Each number is 500 + 40 x the weight over its row's rms, rounded and kept within 0 to 999. Layers, rows and columns count from 0. Numbers have three digits each. The size before them is the row's rms in percent of the matrix's.

# up: layer 5 MLP up, 2048x768, rms 0.0178, rows 1127-1161, columns 512-639
# down: layer 5 MLP down (transposed), 2048x768, rms 0.0137, rows 1127-1161, columns 512-639
# gate: layer 5 MLP gate, 2048x768, rms 0.0189, rows 1128-1162, columns 512-639
up1127 096:472536478521577521499507510445492504425516486530468546471478501479465460508505514514456508536452468512554503585547551523529581470571569502454448543540484435471491508522471541478545562508529518498463454471483488486500470462484523514498506468459518503384534479520602514465545446526458506462479530482479516476491498476516517440453456562563476495550550546473467498487453503496438570555445
down1127 098:445472513488563524497495547467489562504595465526577470489477527416524483486506498515467499524560520534551523581481510465491509470481526526502513523538453534418462554523519482447538553545510468526445467499547474587523504503510493499529466442487544478528541509416495541445537512520466530545506452471447488489469476426509455482527444568487391462572478517499445461529533466496459496521511
gate1128 112:478560446447495549549459534507458495467478519456465590485556551538515464570488507455483522509578484498491485543560524483552523532572533569520464542549531495448405533504507598476516541497538493478526501458539519451527487474480505467466478526546481446543555499472463450458487548502485488477426500492460547524517549519434555507473558557492501430477481527528491518499500496570430537477463
up1128 111:452436439573525519513528514463521490542473491478550474442519378431525529544486618455442507473438565452549457572491442501517522514492553544511417547488499483477501555454522475546465482472465521529485496521478430494531468503509515459582515520389499456464492489513452441494461584454494477511503504557463536508499529534458452471574476442465470497554483458425570534497554571543499566526476
down1128 107:489500473571455510472509493552537546565504499482506427508479465418490620553523472419458547535555532407554413472450488457521516499517594560507485445513525511527433552440433540495456490550480512546523479555513556474531414559516568427530422491432399516444517428495546515516589518589530524535444523511447536539505480547467461484468475467511485444503482506452591459449538659480492518501514
gate1129 102:472425494512534485435475444476453526556512509466434542430532540482498470472448491484455586512557558581531454478513526548486482523525514525500454593524502554476492478553467478422517510523531456508432462483481531478515493498508512461499486602559462496542477421541502500528566456485459479466513507492450542450473417505476510484505480498412475484529484506518490488499497424513543502492533
up1129 101:461556477495502509493486431479568500452574533463466463553519510489496503515552500488523531557534513533512497601551513487514398505536539523453532509597424491465543553477467533525474487457511450521505546474568480462519475496497502578511489530500546481484433454552505579461492540541414541482490474578516543500555481413484551440477473528489469521566487508490520510499501504542525526447471
down1129 102:521530498528486471514546489437464572453508516478501469545582475482508526543499503574531560449436514452476512524564504525500490526531415548505514450505472497518505509561449417522468479400466501496519509465521506544508456610508478429442519522468490472498450519478493450481520501529423520451475497594498518471598464561476497404498463452471518540455484528551506504473498539554540577484454
gate1130 098:489473460532548488571471496554522504476472451592528490470430503529516489499519517468537489558463528497521447425555398489505488484527524513497432578533462505456524493555616495557484547627538495477442533511521550552496483391487488460509498519561426517505518567539494533501436521519444556470446494505449481482465447449471551544436579556501532519524458509567487449518503457515503469467524
up1130 094:488446496500490540525525501560518450461493547470494479457484448448499476509540524492498497547507544463466510484499498430484501463481538454501493579509480487438527500497549494555542479524502518492409468511523517494532481469466470497532489438487448505509481535504472552571475554545446547467541451561362412521480441525573514477476524536527546478539445480550511471448509535511519492424533
down1130 096:484544503435545524509496533491491472506517469526519475415487450514508537496460488474503588466534462502507468583493533462478474461529503404491545491501498406541465553519413510596548445466545495512445536512460523474473513508460480479525521465421423541534515532458482491628458522517523527507656507501422468479498474554494537500520459555582550547539561480544564526401518468524554471506499
gate1131 102:484540537444462543508457534557516531559523595492531514536443474418544544476503551521421502518487510501545525462444509482473448504577511475441508470559504492444479518511465543505504526557510516488491498562491553468500553468466557471542510558449552473514520455541532464503541612470496551470506496499556564486461621444494490473475441469612525524526496473515496514510594492487469519464502
up1131 109:526479549492518426459453481512547459537540478580460521510527529504485501499477569479524439462486493434479392502486494478456469441531547485582490567562533530487558570549523472470430473473468524535549469489508446544475519604478467528499526538619506448512525472470555421534501568564499478509444437487451415491460471472449523448494489469510475516481497518511519543549430519496596465495503
down1131 104:460508533396540484526529457483562438515554497496491497558544503495580474483511520522420469539476497421571476512556533471440507493496502552522527475513482486466538505515502562465511540457520454487388477534475494543486454502529538488493529550472458527532490469542567473531458543529506546524464491509469488546501509504458536480522522421545497490472479563573511453493415449438526522493449
gate1132 102:565513500479433457475427483581453525496414422510504488466465515579561439466547431445553504490574516493517495473550544507525450522426540449478591497498473549461447431488439466507514514586548542456509459536548507471445485451495476518524484463454464497467581540439450549487569478543532493453466526450468516467484458505504477492524532446575526559449404510482584467470471570461523537435526
up1132 101:459553483511512474436556521478518411455421484455478544548514534527492527484464500525576547433585535462566507510528533474506409490514477526559504497507485501533491518531513430611518517426408466528504470477538469538578476510496432528484462438471588451576437509468462476459448469436462513491493498532523458503537527483529486505523511508457494538455438500542426488530502491472545428489491
down1132 101:482532543437529417522463475466522534540419505588498447495447466490518504555519444485443466533456572451465464576485466537501487522486515482466462491516558501472434504483422502465442453538586472493511501571553569549490480502512525466553568485457523537457552443548514442465500494590532540530403431520448561554447627523465512456477478541486513443492591475519525491521516466496550450472557
gate1133 098:529446440516516528462532516527455475558486524475579473510499522515457496451444549480442486487541543518439474533484443425443559443483407552570510479506513537574533471490546414527536478499479503536548493397455437488513492504525476526537475478474511532390462436489523577440501492506554464501517490409539462501458479470475484467460470445546495477511541508465453486544492517509487449487524
up1133 097:454508534524534554520472412421475522475579464485402437450515472487464531517496528546433464552459468517361501516473529512481541545481471475448517470521488505547508445479494467456488511452524519582507459456511420483455491513505534534504477482582592529470514527494503581461392534526513557535463516457497546524576485526477512559504517446531487503459514502568427516450508451507527561520428
down1133 098:534508547452464527483430508555526515491491536525461429521459508476487499531511502556468533500505488459484442627495521512495496455479396534477458503528502592525505520538510521503547482512506535495489483456542462491458484454510494447508542467503488572530455545544526582436470444546442398486496526449468514521561480519509466480575485492474448475575485489548546470462493475533532502539489
gate1134 098:497412480431503511522528521515495469480403548505526461490516484504475480559551511514405495553421516528470577534492461600426482516446593515428500507543508546520517454513517446486402509456553447500502500466473452551536460484570534540454504490561474491554568459530357528518470540500532482517502513461517492487558527402380475470498571545515386456549502488510533489537431512453473539478506
up1134 097:531524520531438512407489468506547488514513475445463482557482462476532526499435439537494539529515526540513470464518544519556477538501488545486543421600490512529578535494432471528462449481443452510530488516520499472542513441468478537521539536546496478522435494494474544493537509503490508557537466476552436470487471547448451507484534494527551518555454502513525467520448552465537552512480
down1134 098:497429490533398552505531456482557539484471552438448397520493523539473516483559561578459596479507549481497517482519416525473540565504511454504533525510615482518588480512509488485532476521490414501590471515583459447525518525460544482533482521475538403507508513525461498497557493524422455530547591439526465420453506554424548480556570497542547536512434509569505540549488525548523518460527
gate1135 094:450509491555525469500460445475489497461530557458505513478470548518470424544488363459514530447451456494535546540479560515571453522459469501514557541543498475609485536479484513458469544491546511475483502550444555462615495555494518461510540559466528503463500472537567505496537526540421525529466512432526543566545465512460504528590481486517457478518566530522523493454521443446451449533486
up1135 096:515505486531539461546520520567510538548479523444568471508542590473542457465426427549470498478465470504484455515478489499496505495542495508457453465427449475531458463448497501520504501519492516439514475508435589493435490473500539497584520501516554537466507528473515505472486509501457518506472543471483554549496521398529593515484518448512561528492490463558573512503432571431474424481476
down1135 096:542481500503481442504527567526502462561436470515517435483508492459537454549581522512551486453455507519487446514483533535454517556455423541452424479500460455450431457461538563487536481483572478477528492453446497561471551450544478549507467467563501530469516515549523557531531461474537471533585577511445525436562521388552493489498530474510534492453457470509511534494495495474547524494536
gate1136 096:487495485478535468481496502478476511445494511493529441533494444530493516487527500483570494517479483487509426526520496453554478482460493470516472499486502528525489526499519559487449537505489460483470428496520491492571499495489497458511515443482425590567465539514474461521582551523549486506528575543505544481511457492504564482529530432495464539566558478519536400524578549503511457585489
up1136 093:482520514536524527502489524486429477475506497500527422524577504530508558512523459491539486490466522504546512504463530499535516518514525511494470508455443460545420506493592524518480538499477465489569459477534507510528531597477437536519476514416458542451492505552448508498498478563541518508503507499499478516545492470481482517571437575488494533504455466487503487503513484482541470488540
down1136 093:453454455443507586522481494571467464478477510512504509441479495507404503497520409472522456560549490440499556454495509524464492510503516540501488494507453540482507438500545513505520506462490506446518485494460579592428434522461519472544445561480505485493402521579428553582483479494478501518531516503478491503516508440555495497528538499454524490492499429506442453471448393484564508501481
gate1137 097:493565418495516510529479515507489457554442538520489550484441488428501436452525448491534589581506554469527469526482507453464490479499519515450535581509505464526503458482485508439510475514546540528468462483505534514529490477472573521484513580445553495514463444561494487545508478506522572524452532438524496522521521442454476511467487508504478466571490534549510503498547552507498452484513
up1137 095:448502529444539478486470513509472502479486460461538517468470575432506538507511458484504533479522513506523544466528509514506537505483503490511573591488481492508453432494534563452528446438499537473507422523518448511528452521483495461434503598430519428492458454493458467530539475463478553533508474463527537518534539489430543596491477589541487491554458455513502506489544523523471454546536
down1137 098:528550511484507457496497518498477475487469526506507479499472543515510488478521441546544459473513472534470471470534495504525516486520491487529538527485543450461430497584470519480468503402515586492542458527512447494556509536490498453544483454538519492501516531453465518470532469436515474531506578552480539418512481459541490538524436492479468502471521494493438541501547513543471550553504
gate1138 101:535458479611477500494506503528516529593521512467483535507462541520484511501494576483511557587579498446470508428556484442470513490445419447465446413547562478457500535573493562463559515483568464560476480491454569465530451527465551482453485493448519451559506511539467445455514519480557511435524535575445539531460520535435482452520557475518493494492561492487519478529496492492577551405488
up1138 098:459508553493517581468467516472525558491555479516530555479496520500457440554468550381542495540517438424469469499497488430527547512433554455564527542502476476369425546551484499501447465530495529524553505532484491470534445523516522563475486489474520469456505531516509540434455480509480580494511527524483513522544457460485512563493470490498516541543583460516526458488576485497544488498467
down1138 097:507502555516511476419455500455491496443484482510491521496517509497514432528493518454539428521515532409528442506586475499528443432545524511474592561510496473368435514495475459492554512517502472510507498548522507524465485528531414484512532515549529480547571498477541517449492433482486501516566451521521444534602471492456536565533416435502535557526540451579467465530553471513489490493463
gate1139 095:504495537468540567530550526489499376571555530459526489484466485484441440449574472552506439466506561470549611443449541406480491462483407501600483515486532514461501526527402518508449439393553517516528485504541493494530487523407476513452489503499499508463536501398522562480510503558478498526481498419538505572545489459499460517490487547525481548544468526431489515419526469535517510572479
up1139 095:512515517456558503461471551532539569469516604550429403472513520478474483478532431482566514465555428565493529475498405515437458614442523452385499498488505496497503544491557525519557546519474468542545539507483427431476487447503410483473459484479498514590551527518399471470500435545452508533452459537520478445545502529442550490572445465490454474490467525569508447460459503532509476439499
down1139 095:543544506556461467553506548502505498493549481540476489550549519582538513489482562454561436524436514499455498510518513465549534464559479466493380565488515472533507491434529488531494545457440443581528439479502537455498519445531508461440500470467489429534558497500551574480505471498504464451382490519517535481502550433546515513497482441425484550516507539469549510496511507498497472552547
gate1140 101:463428568499492505567542480464533509542445485468470483500488493513556443580483487461445441434472559471556539482453504431493519516547490473484528506578518559506567645503439444484548499567483497492507496595512498548488531507462591484531527476575460556571447498483489544467547488436529479475472472553513551484474588535484474544564427480527545514556507500473558552504619490469497521497560
up1140 100:439369500467526520494485524490517600440499473560490503537447508440546501487500470438518441467506552512478484620454471546496545517479418475530502509476515497480423467586440535488456479506516534473462530523544487471443533562579515483544491535481417487503537477435456526487533480440491471417495540471515423521498551512476489495495504561497485502556539521482487454491511557578481504554542
down1140 100:449503501457448458496581478471515498428444465561523465494464484498515554479418420479483484523504496527463464470477487475501500477468428514467526525467517522474494459535506564505462501598517523438529494603498542539497510453485506567498509472528445467487498437496482469480573443441596446435566451471500593558555445529597532486496419485503458558524452417469540535558501505490444540513514
gate1141 102:458486441551554514504501428464435480489532527569476492438477611499439430500512488469455499494508482546507461474472529471520471525541521517571465527512538527507509524506476507537513541548522540534529473462488570509516436466441472503549444542575562464453507501415479494513486548503481480512458459515428489492556480452470505485483505503548503627412457505530504494538552489516431513508476
up1141 101:478490564522546480567515467532489431574518506540480525505487493562541485437512411518525512564482531510436512428537545502484404472500437497568583544544504460504466513481473416522516522462479527471496512564485491550552510466445533479466512530570493492498536523475520455464536402585476469442515458451541483549553525501533481477492499484556568508414477499458489572554489468458459544494531
down1141 104:537481511526489487485509473567522491492587549517420506505518508571475494480512486516482490476553490468448442413470581475520470506512567587584588512553438382471449580459516457519539403539457509441492517527494494543550521564466459454452479520527454472471594467526519541556449477518577521456534506489539475556575533528505464526451510477507541392489452452485552529442457495474518422534548
gate1142 098:476457456496507485481503505516417435497577480457490530493481512518485504466425479433507496565540506462536545469463475455479472535584582550489502469479518479482540465526484491486497500548439494510543483539527473467487509475488551543487523582410561600493516451456493497497504519489576492517511525482513477526547540475526530537506496474474540453484538542542494489615480443520562456535502
up1142 102:505473481551477495502496532491477475496464463502457528547502495472505488502483432530546445432471502455529522490427480399511555536539491474439486475555555561620577517540487473482541582529483460473537530520487456495527540491538440510432590517419563541506494477525558510458487451481549509519570521489521474569492514542499465494542452501542473490538431611518543487502477433528524535491498
down1142 102:421465472524465504509588489431555545530483533521523489406509540491490512542415455497514515523524546443542558534546550487560541512467549460523484596470505491502516529482484539535521511451549490462502507584487506557545524532499533487488481487517489516522467498459447505491565498513499511483532472508516578556458501535546421464505459543523527562453490483495497465502485496501519492526480
gate1143 101:479530489499508479486498526477451514522485439470406470534488455515544581489500475540456520525505530471475451477448542451505472516511516628482495474456538472450511467458490579470457565548489486449486549485501517499539508549494567475450553513465527494509474538598475474536492425538510472544503499484538489519483490503480483483470520473447508499471529425575464512508476487448468479466524
up1143 102:579491534448497576538497445440500521543504499442440496534441423566580544456493545526441496443437503466449554484485545481537472513475461488544527501577523516470512496507513505462535493557486533505412456490570497561495536473477531467506488439497540510499442448485479525480498499494513523523498490586480511487563549501519483458488587461500549457558458480498477504497453386534530454502581
down1143 101:462528507432431467463460585500479468470506487442597485427496498454541451473482551506552504516570419474532428484535538447483559549411435537514430469542493491545500476485510436497499479481428530465482458478474469466465509359491487568482427498506557490511459546458461538491476551493504507514529458515485533484530461497489526509483379454484538514504455495471492563482482439504523538482550
gate1144 091:452496463533524518564522499537568511494504539558511496488481536474411487465537487443464499452536518535476462554526530513460506525489522470487492492556463465563493442444476519485510419497547469474544528516486545449503493477428624577518447543625494511457507512424552576497523491467521548437486428523423516472513532501441465498504537565580526465535431586339567480466536561543516501463479
up1144 096:467485493499585514565509518482492483412488534503510464474517515423507552499495469538455423518447471516526529531535511563464580496518555471460547493612468511525529524486463396522398498422450576486440451524499528466467509483527446550520445509450529493520477514440527469524433470557508450531510495506502476489514507489483474513453484584545491530518509456466493512509517526497488457524524
down1144 093:483487492528508452511461517589493566483554530411457516520444466506500475493520556536531467489497513518533424497475489529479509442514505463432507499502452512486471446476540497527529506476534554474587535511470472480476476431531533556484495479475458497485506559470464625513462473516520472513543486486500531511502490534505472547510555491569579531431508469527508460520492481546498494434451
gate1145 101:413460570494482572525507475539551505450490492511502449476433497494564486597483577505534490538502481504415557471482494535603499538511519483529481480556516495439463565542532563536544570522494494592514508561571528519494458455514480471498502521499491591526516545541440518489505474518480480509489443473409530488521534448503370503525524454470516522556508527447472473468549461421514531536512
up1145 098:464456566541487569512491472495542516516529464485467469555411560488461495539482500501470543518438464457505556546492518482539482515532449366541518454554514464483433522454566498529575493479509553577473584467409520511460510492480498407471487522399518493426483530535522510489551467560492446487527497528408505518532577494431462550532578558520546468538513453432504545470565445584495494467484
down1145 101:535470500546476414497513511463557516505494531461534468557497501466464413483431544485510478450399443593443534543484535510512499498528441472556422526485457576546492524442536490486541496473405506519538581471452463464445440488544514488456500505472508489401462449527512476537546501457489498510536520502459517540503534411528515572502580507497563486484445507491563511547505539501496450483539
gate1146 103:497548581508419416477470558457508518492439463461492460512431440484534503579496482449529411518573430495537472437470459492475526425502477455429482477419573463473533522491495514430467438491472550489532502561501526534495507426448492530466566393452499454413564552520415542457574498491471476539481535489506509502477542492472450448557488428493539476566515497459591479526503534407529503485506
up1146 104:432430410473528489477518495512485519528478481567462437463498477556455557512531511475482512532565588538597513479606415554462445503507571506512450467526484541492577583518475530522407516509496486521489448513510447519504451576516484526455502596531550455499501434490541523493454459500499496439502500518440479539493476510520467456451466481442505475477483504544455323635492563428414450516471
down1146 106:538485624558444501448461465567504483453519503499460510468514511510562516462490512486573476515527497485516559504525499511434490516513512569463505484537511509473494608498504565493529467498507465403511511490440452539426530443543534570471511463527506455480563391540476526547481481519454491514619445526438507476444450529419440578472480487459521494529501469461568461519557486447508507417547
gate1147 093:444562504472478543522447478495496484467440532468438501460474526546513528525443482445475407513608463459473423479597482533541526428483476447519527496517464483501484537515484538490540470423526520570549535542564452508519506529527552494479548546513464522493521559436498500491543417532466470504556513461490525495553448528469525501411506518525384502463525518568519401422445518483501473577521
up1147 095:516469489516532492564506588496491575494544503558419503467546456526516478509470486561559514499481524450482512482558473526511472478463519409565509455530534437520531498504507548481487465553552535567501576478458427463552475393504500482535514538467534522545456461520492468505479507551551523492547512551456517537594495476547411478481496522480507447480469525500508450474495556509529446523451
down1147 097:449485530451456524438534559475500488472497527518550466501459513479537471486449519522479553476453568432501448506472513567556504530478540472499531527544540518492485481467546466465567527533471523500519535489456500532473435467466500540482452600481522592471500466535552503435586568460461484531464469510503510516505535454495624436435536481503430563501518466441501578573494492488409547500445
gate1148 099:521545473491490495442468532459529516461456475479513532466498543543544465562451545477552493592529527599566550385467500540498532505473470508474438495444472538441522485483523443539513497529479484426586457482473523555519515390524488446470499528561525528537505515478492546470555521490541532567519469454469477520496472496511436527450446511496529543438483496545511461580504489440536478553467
up1148 098:448509517521484530478547508500525438498472544483481495503533484529507428549528527440446458476553498567446484446441458521469545475529481522452459455478495566455527454508561398487546527532450506484538430498497513514443456506497489526497577483465511482530467528470545537484483474530476539519503500460468487538457508545532525520413424524509479469508504490552508517496452481483540428417487
down1148 101:494548483523531483465552514430489518577519524534489526471530517439553463503508459424462507525537508544460512565495513522454528539470483520481444443508559446535470491580568458477540582502550466495570478489514449583510398508568492523516448516493493470462490516481525444430511478442532490543526498531436562556582550471453498471557493537506476433478506449519520472505508531508514499462491
gate1149 099:451474519605522516509412447491486530558553539511431435500517403514462502504594526471476553539509472554506560538498501459559508503524493532486509480499483524505494546474504582451444508518456489500563455546437516515485488417536489488500536533514461556509546459491424490501573529462498496473480510549473542518468562481435530502375516471492514490536564488511468514496529502481428532515494
up1149 099:519565497449519558504481541462570471522446524519562425484508526475507499431472472546524483525492525539403444537517526467527533496527547525466529441473493528424480480544444460529432543509520523509500474460560474520540516605452566524485503431479555507516443506440512552485470460526490468448507489498528451515562473472562532547529453482505500584481468435573490465470500496543461475489511
down1149 102:501457550540433516519458491500520507500493555518465506495484403484437560458504544481438533474484473557517549512451543488554519455486526565469488550598509541528526503496539535418475509534552511521429468457514566515461496485557544497481517541485486511577525504498471519496487499484470521490349558536495485469507448476481532462473478466512532479549473436468489480532507446508475516509519
gate1150 111:543418517561405465507548488491501481563558508520528419453517447482510540466523522493449444502557502576486538488443388511488584471486430594452512435482484524477526461440543490554531485565525454409565438561464519476467509456494554427528584481479444511501528491498544474511518500554562499529432495506517489430514473483512498491468508538531488497531473508521494509495553516490494520556601
up1150 112:498522518432458519518477479447544570551544493476514531504556477457493503495540555562567530510483500528474489530525487463546520501531455508457541493543492562497590446498465500537563501534531528504471562481511519498483481496469531485465516507458459529514562473501460491529557504512513496523481505585496546495513455502541500482426468551545478544488490513528521582464537440542460576568441
down1150 107:466534499509492492475498443454517509522467496472419486492552496460479521534467505591558463535500597453498548514508498421561530467521483461474492507535528579451519412515476506431541580506494525456500549473554601505517413521442471424488556542481522489500514544431479583516533524515505507501465368509487485531487519556617464467462551571519472522450500484461505409508473508480515539566487
gate1151 097:496462517487530500484536541455534548547529508484564514438534428508501556463602496485510508514456537485499501487360435522533472525522480515504408531521553515500561503468483507517528531524481455488428518509549532490521443460494470475503556524450496489459501457508497494552505423462599426478499506457520578540463542509459519457506507475509461509514561525517483510449516477535538498436476
up1151 094:563457463499535499490506582531506526542490516438443503477514455497473441535537466514479455492538476485525463453555527511420485475425560608519506534488480506480487450555522495464494584531536454514557574504458501480552562544537477459492471489452545517479490580505575500403540473456504469511519464486515539574561477457439512447489513515536517456474472443458495514501530496483490502475549
down1151 098:507513493577456487508545494564475538470401520542519469593511465493439511532571450468374499505540514500569487494544525513483470523504534531552604482573498456438502485564481606471431409497549475516552491463481504500441466506489501528534488514444545519520529564485410509419516510521521547529549490524530485491499453507500478553467476508478496444507507510452531501506555529529474476522485
gate1152 096:522463523470414527466556493417495485557498503511539438503475493516532503468505549470461469483477457466541480507388466527481511454488453465400490457418539446547506487494437510521485474534524515470509513573500475509496471465499484539538495441443484533578534503466511516556520452451494492598476524539558480516489441506507423498544508538548446490520517435530572450517461500458512542531473
up1152 095:463601485498525477551547440462429529512468498506498505542493529421537465548517522417425514462526533502481547447513506546452573505489583498475549444527520518507493514406479535453513548470553428426538524478510494554543485474500536536476439519507403452459541507573518493540469641431580535471523516509542467575460460481521518477472528531494513502545496518505472479487511484473503415483582
down1152 093:480494510537494510548440531511399455456571526495511490485552484499528480511532500536605555497474539495509484475512518488462491534497439513489480562473533520458482476545506529526525359568488460503504491543500477534483487473529485417475525522505495467490506571489532481455468502496406454481574546589529454473471477536539445472520512499534533521503509372519463461458524472445486494512517
gate1153 105:530454490545514516507530522576486556451431549635570519453487526477470501521487567551515455489526431476500506477517547527442444475494498476464459559535513537515507532500432477487468499524513510536522500413477532502501423507559534485493435552486448403550486469385420565517505469474540532509470516541548479502549507471498473516504527442486485485533554497530490501538483523475527545413514
up1153 101:468509537469434537433409568449420433488496506527533477515503527538549555540596497521477490542527538469485517519466496531496485449513508550537532593554474510430498483529469444540540467426459534530512539500561438532526464482520478456482483400512488462546573558526431460521469538488489445505577514585566541526514434506475460475566522521461502420517526493512527492544534522516462543545462
down1153 104:429485473531530489464527581553474448431545507570532552555553526529509522577568505466436493510479517511445499454507523579512581449487556440501537518546487551536487483537499493448457498520450475537498425511564560455504505420469574483576525442524457406494541472447521470460507509512498533481522527460519453579606476521422540498529489525445489442540522509528509567444492515514532566531562
gate1154 105:497483471474445568474586492443547460494490460425556443449491483541536443487511497470494506508471490493497422435527497486526543567492444575515528485524512459538524509449477535549480443472554489443496455549468486444484539543524498463490480472511438485530511505493567462446555490442443474501498496479555502512475612525432454412560387532497537450528484478508400500506433495486503471495530
up1154 103:494571425520480403586498550496500449449470551491507500473489534492515436552581546468487477494499434532544489511461487505474543535457549454455552444500431510435535587456548588474496500540430487561476451448510522552456564442553467474515485540519475539482550494521428515522515602439444493480524545556444439531511514450509472528472516440447463485529512469530485529467509518605490449546521
down1154 103:538527504526456532486519481477503608584509488537438482535526473529565465527504573448462506452484535530500488425470448496451477466498545511509462491459519442458481476502533471505519479481503513509498439442493528524493541424533518491507519466518423538483468447552511524477467546474489450523422490480479525522557497537552515483541528531508543517477557424500446525513557476483469460593567
gate1155 106:550488523522507516523546529542516499521552473490542444446479438465510498460469497526598509520463479512519479439464446435593480515421546446536555512458512464489444521472501493495475473439482533500521488532481416490548463490554488476536506460511506459574491510495430518499522437528567586427466528496484465507449500518519358538464509424515461520442497509511511502520478528491583497498513
up1155 104:522513475529505580565513452484456515544512455482510465496489485499491492462515442470496483414492464463535481491506523432459493498461398481460501429400488456415524505476523567493501529485478512471568378495505506467496437567522530466455468523500476482509413535533540456523541494483541526502489534457510497495525542567504466531434538492467519447500472482482509489482513520419474491528497
down1155 107:548400605469522471490500452502485429540477469524562506520476495450523528432528507409557490480506487543433396523529465447530453506467478442479522479516503436534557496484538516472470539448510453530539426572463485466484522490523516508469467531563544620471482475450467468508520480463434489445490514530433561482514532489454546606537451480428515505504433506522487585474472465529410454527468
gate1156 096:471544561472542509466506561497466592501593470506522577504465486537450463614539512529473493512490457511500506450451528470608497494542456494503527484486561515473567540524485509493481527493496534486479504490540470468546534448506459436506469547496475447475584478504505614473538472589401481457470510424512521462539486493544472493450427452529509499473555449441532515560482513492499496497471
up1156 100:470538489507469426420453523508545567508517540428532476510509492522492431485532490464495579517499413473466553457492400541546535510483636540498473588545510498441456533509530490538537468522518480466486492492474503471556455512503475518476512476507521448503456507459459532487453533522456550496468569544574552480532520512425506486460537553440479486523476445526515528517514549519442549467480
down1156 095:519564510518496529506517470481562508490501448523486456451471529539425579492489380444497507513497538518480523499463503459519470495549526448473484517450527441505490568533557523492539593505605507511586463537616614550528486518414473527498543597410516519419464503533460549468489480482478476443559477471500470523524539477475474482528429515461478580552527490484478522481564527525447513555513
gate1157 106:490468453558502479507543610501535550542523479504554561504463411489438482490598468518497452543403441514489505376488444533498507437451513553544461496509488525472475495487421534463461494512512538472466556487438488484523434484468429469481471485489454519491516495491512532514570398549531548573543479505506508476496514482504502485418520416511445506474486544532547527506507546457526496551433
up1157 107:463512471480548441553564513512526536461523456475417510463476528411500567467514607540529553545524566495514519486479589422432552456524521553493442467466500498499486404514439519496494554511505537495489457484390478480470526517531511460485496494563495554545487606481490480490474508552434517493504421489494442483491608539528428447513481488491477501478501525579394464552516457493492474554473
down1157 106:460523434512447455462497497552447492518519516548470457497536483492487449508467463515530483507453432490468456479558498539495531524455485538449439536535496469493537527503474538491458489442492526490554497503483431480452564479502506467477572536390526525434466542485502487517445558512495509558359437566567491459536533537455458444505536525540500529415475565500557449544459490486522452479455
gate1158 102:528513556519504522488531552466471476518535533545550422407508517479492414443429464546523466496406473555517490503454478509484549456512491497454594491575453531521449454515470442486484561507521497516404543538506512467523501490452531533499484515464436472583524549550496514540560473530535489447463481460529520563457474543533466486500495490474467474496472526527463452489552521550492539566484
up1158 097:438475513494447507536516523516452501486496449501482453522513545494488518504561543495493502437448517511532542509519546539443517508476508516465524522461485500478527462442512557545554519464488477542478482524430472493480467519519526479509549504533506487550517521496523492456489537441514543489515444467448430574414483559553493478462487552484443488465492511510487508535525453473488532481470
down1158 100:469493538551468481621502455525415537466482499509537490417533541600512446472530509507538436468518578523513537541486499437550538506509461502527530525459433496439515488479492489494569566523514514493476515457490505509463507489487525552535485477568503529511501540490497462445506477452504494515549446485471522575468489533533491441481515493544574451472488476531497462501474506489514488449545
gate1159 098:456564464504483528461523522490466487448525551471527554508573542588495504420482518443493478464526542509499530532505489564529468527605506504533455564393448538460445504552444518544448485478512517469555507491620538443492472511487495565427494405500407487547474552519485483476447538464443382525504504496540519488502492450526428508565558486479472548435537485601593498480494528454491511512523
up1159 096:540539448539573491460487479567539496552427486444471430486508480522473520521520498485410485492531522461476516467508563479530502518541457533498506534445501463400533539484494519487524542403514492518492453574505581504459518579542469538473492507529531488550469513492417523494543541508453490548472447551499522570441497508551454517455477442512553478505507475454450545511380530522470449492478
down1159 096:472438492514492487545510415522524593515507489503449498481508462458427556533451498485485500526522534436525518494512525497506462542486500511425489454527480484461506544471517468478608545585521503467527479535487450499500524556548492501483495520498476483508566519469459490485578499460434515464498479548570532494470406557539451495553464551531499476502445527495474516513487528537480521481514
gate1160 098:485421469480506466551560535468551556512515432519489573527501482520514537488507545535454468491489517459467498499471520530457490400483504494455441504463530455461499430511494435480493504464522572504530485452496467554513501417463516437473514456477479459553535512485533541544561501502508536487459499492368487404420511476529444437413478539543516515608483497487496485505471456509485503476511
up1160 101:526522490563417479519383456533420534491467532424480545531500512555487519554487475465471596585498506474494522525539518526520509527571507579481534439525572559453572472457532543563476575522546436423541494480505437455494561476464492418497546511520583526468480418570431522570444446537469522534481526516490509498550516478465509504476468475523507462505514501504503438532488520484505540509482
down1160 103:502529568491514542498487480457495497486440572478487478515465498542476463520486558492529475587517505545532477479488500540516504579481498557528601443540567519517531506418580471510496438544509557447541497472447519489523533446530508449553463523457512533426527493524489549477499537502555471465497485545508534476473535482464526546526516517461501453478497508537427497497521533460541562521559
gate1161 099:608450482487434414494464550519495477530456511498491496527426466472484556456449639542501461487517536456515511514473521476498486457496471520432547446503500560448474510425418536524449487505483453460508449517485564458564539512508553504570455517536420528514526479506592543430528499483476434442488536508542527488507439508442436503500536445592482526439527551494521502504555470499525485490476
up1161 101:426453518505551459450494457590453534453479497408504576458536477516446508491524514514545553525580472524554484517542538568476470457453579531467489521441467488503529491520488448472540498447503481561490493514523455538552492560432505580507544548442470482561494567476516554475564530494491390473454485512572434479530522417502463542496473521606495534546415493552591425459522561580510500519535
down1161 103:483482539548537496501443519490505516440566491525498492520545414546503540570476472529492514559486455532427527484370549553449533472506561541533477480480533492495505458451515529417541545568521400545496534560473419483490510491395463615451544420448453568451518499544537578489515497557474449443476504522472474493491517564526495564503525602558535456508522458498534470481531492500503560513499
gate1162 094:531535453478519510420541489464493530423469520511495513478489579537522479458461460502489517416567534441500508455495498545561498522476483537603567482488535552587446434462510540473501493486495520470492491443484517545503511492556528439530534478578504492514453436443509492486510507576501526447540490479500523532517540514484530492515418498536494560442438495525499484537478510519554468525523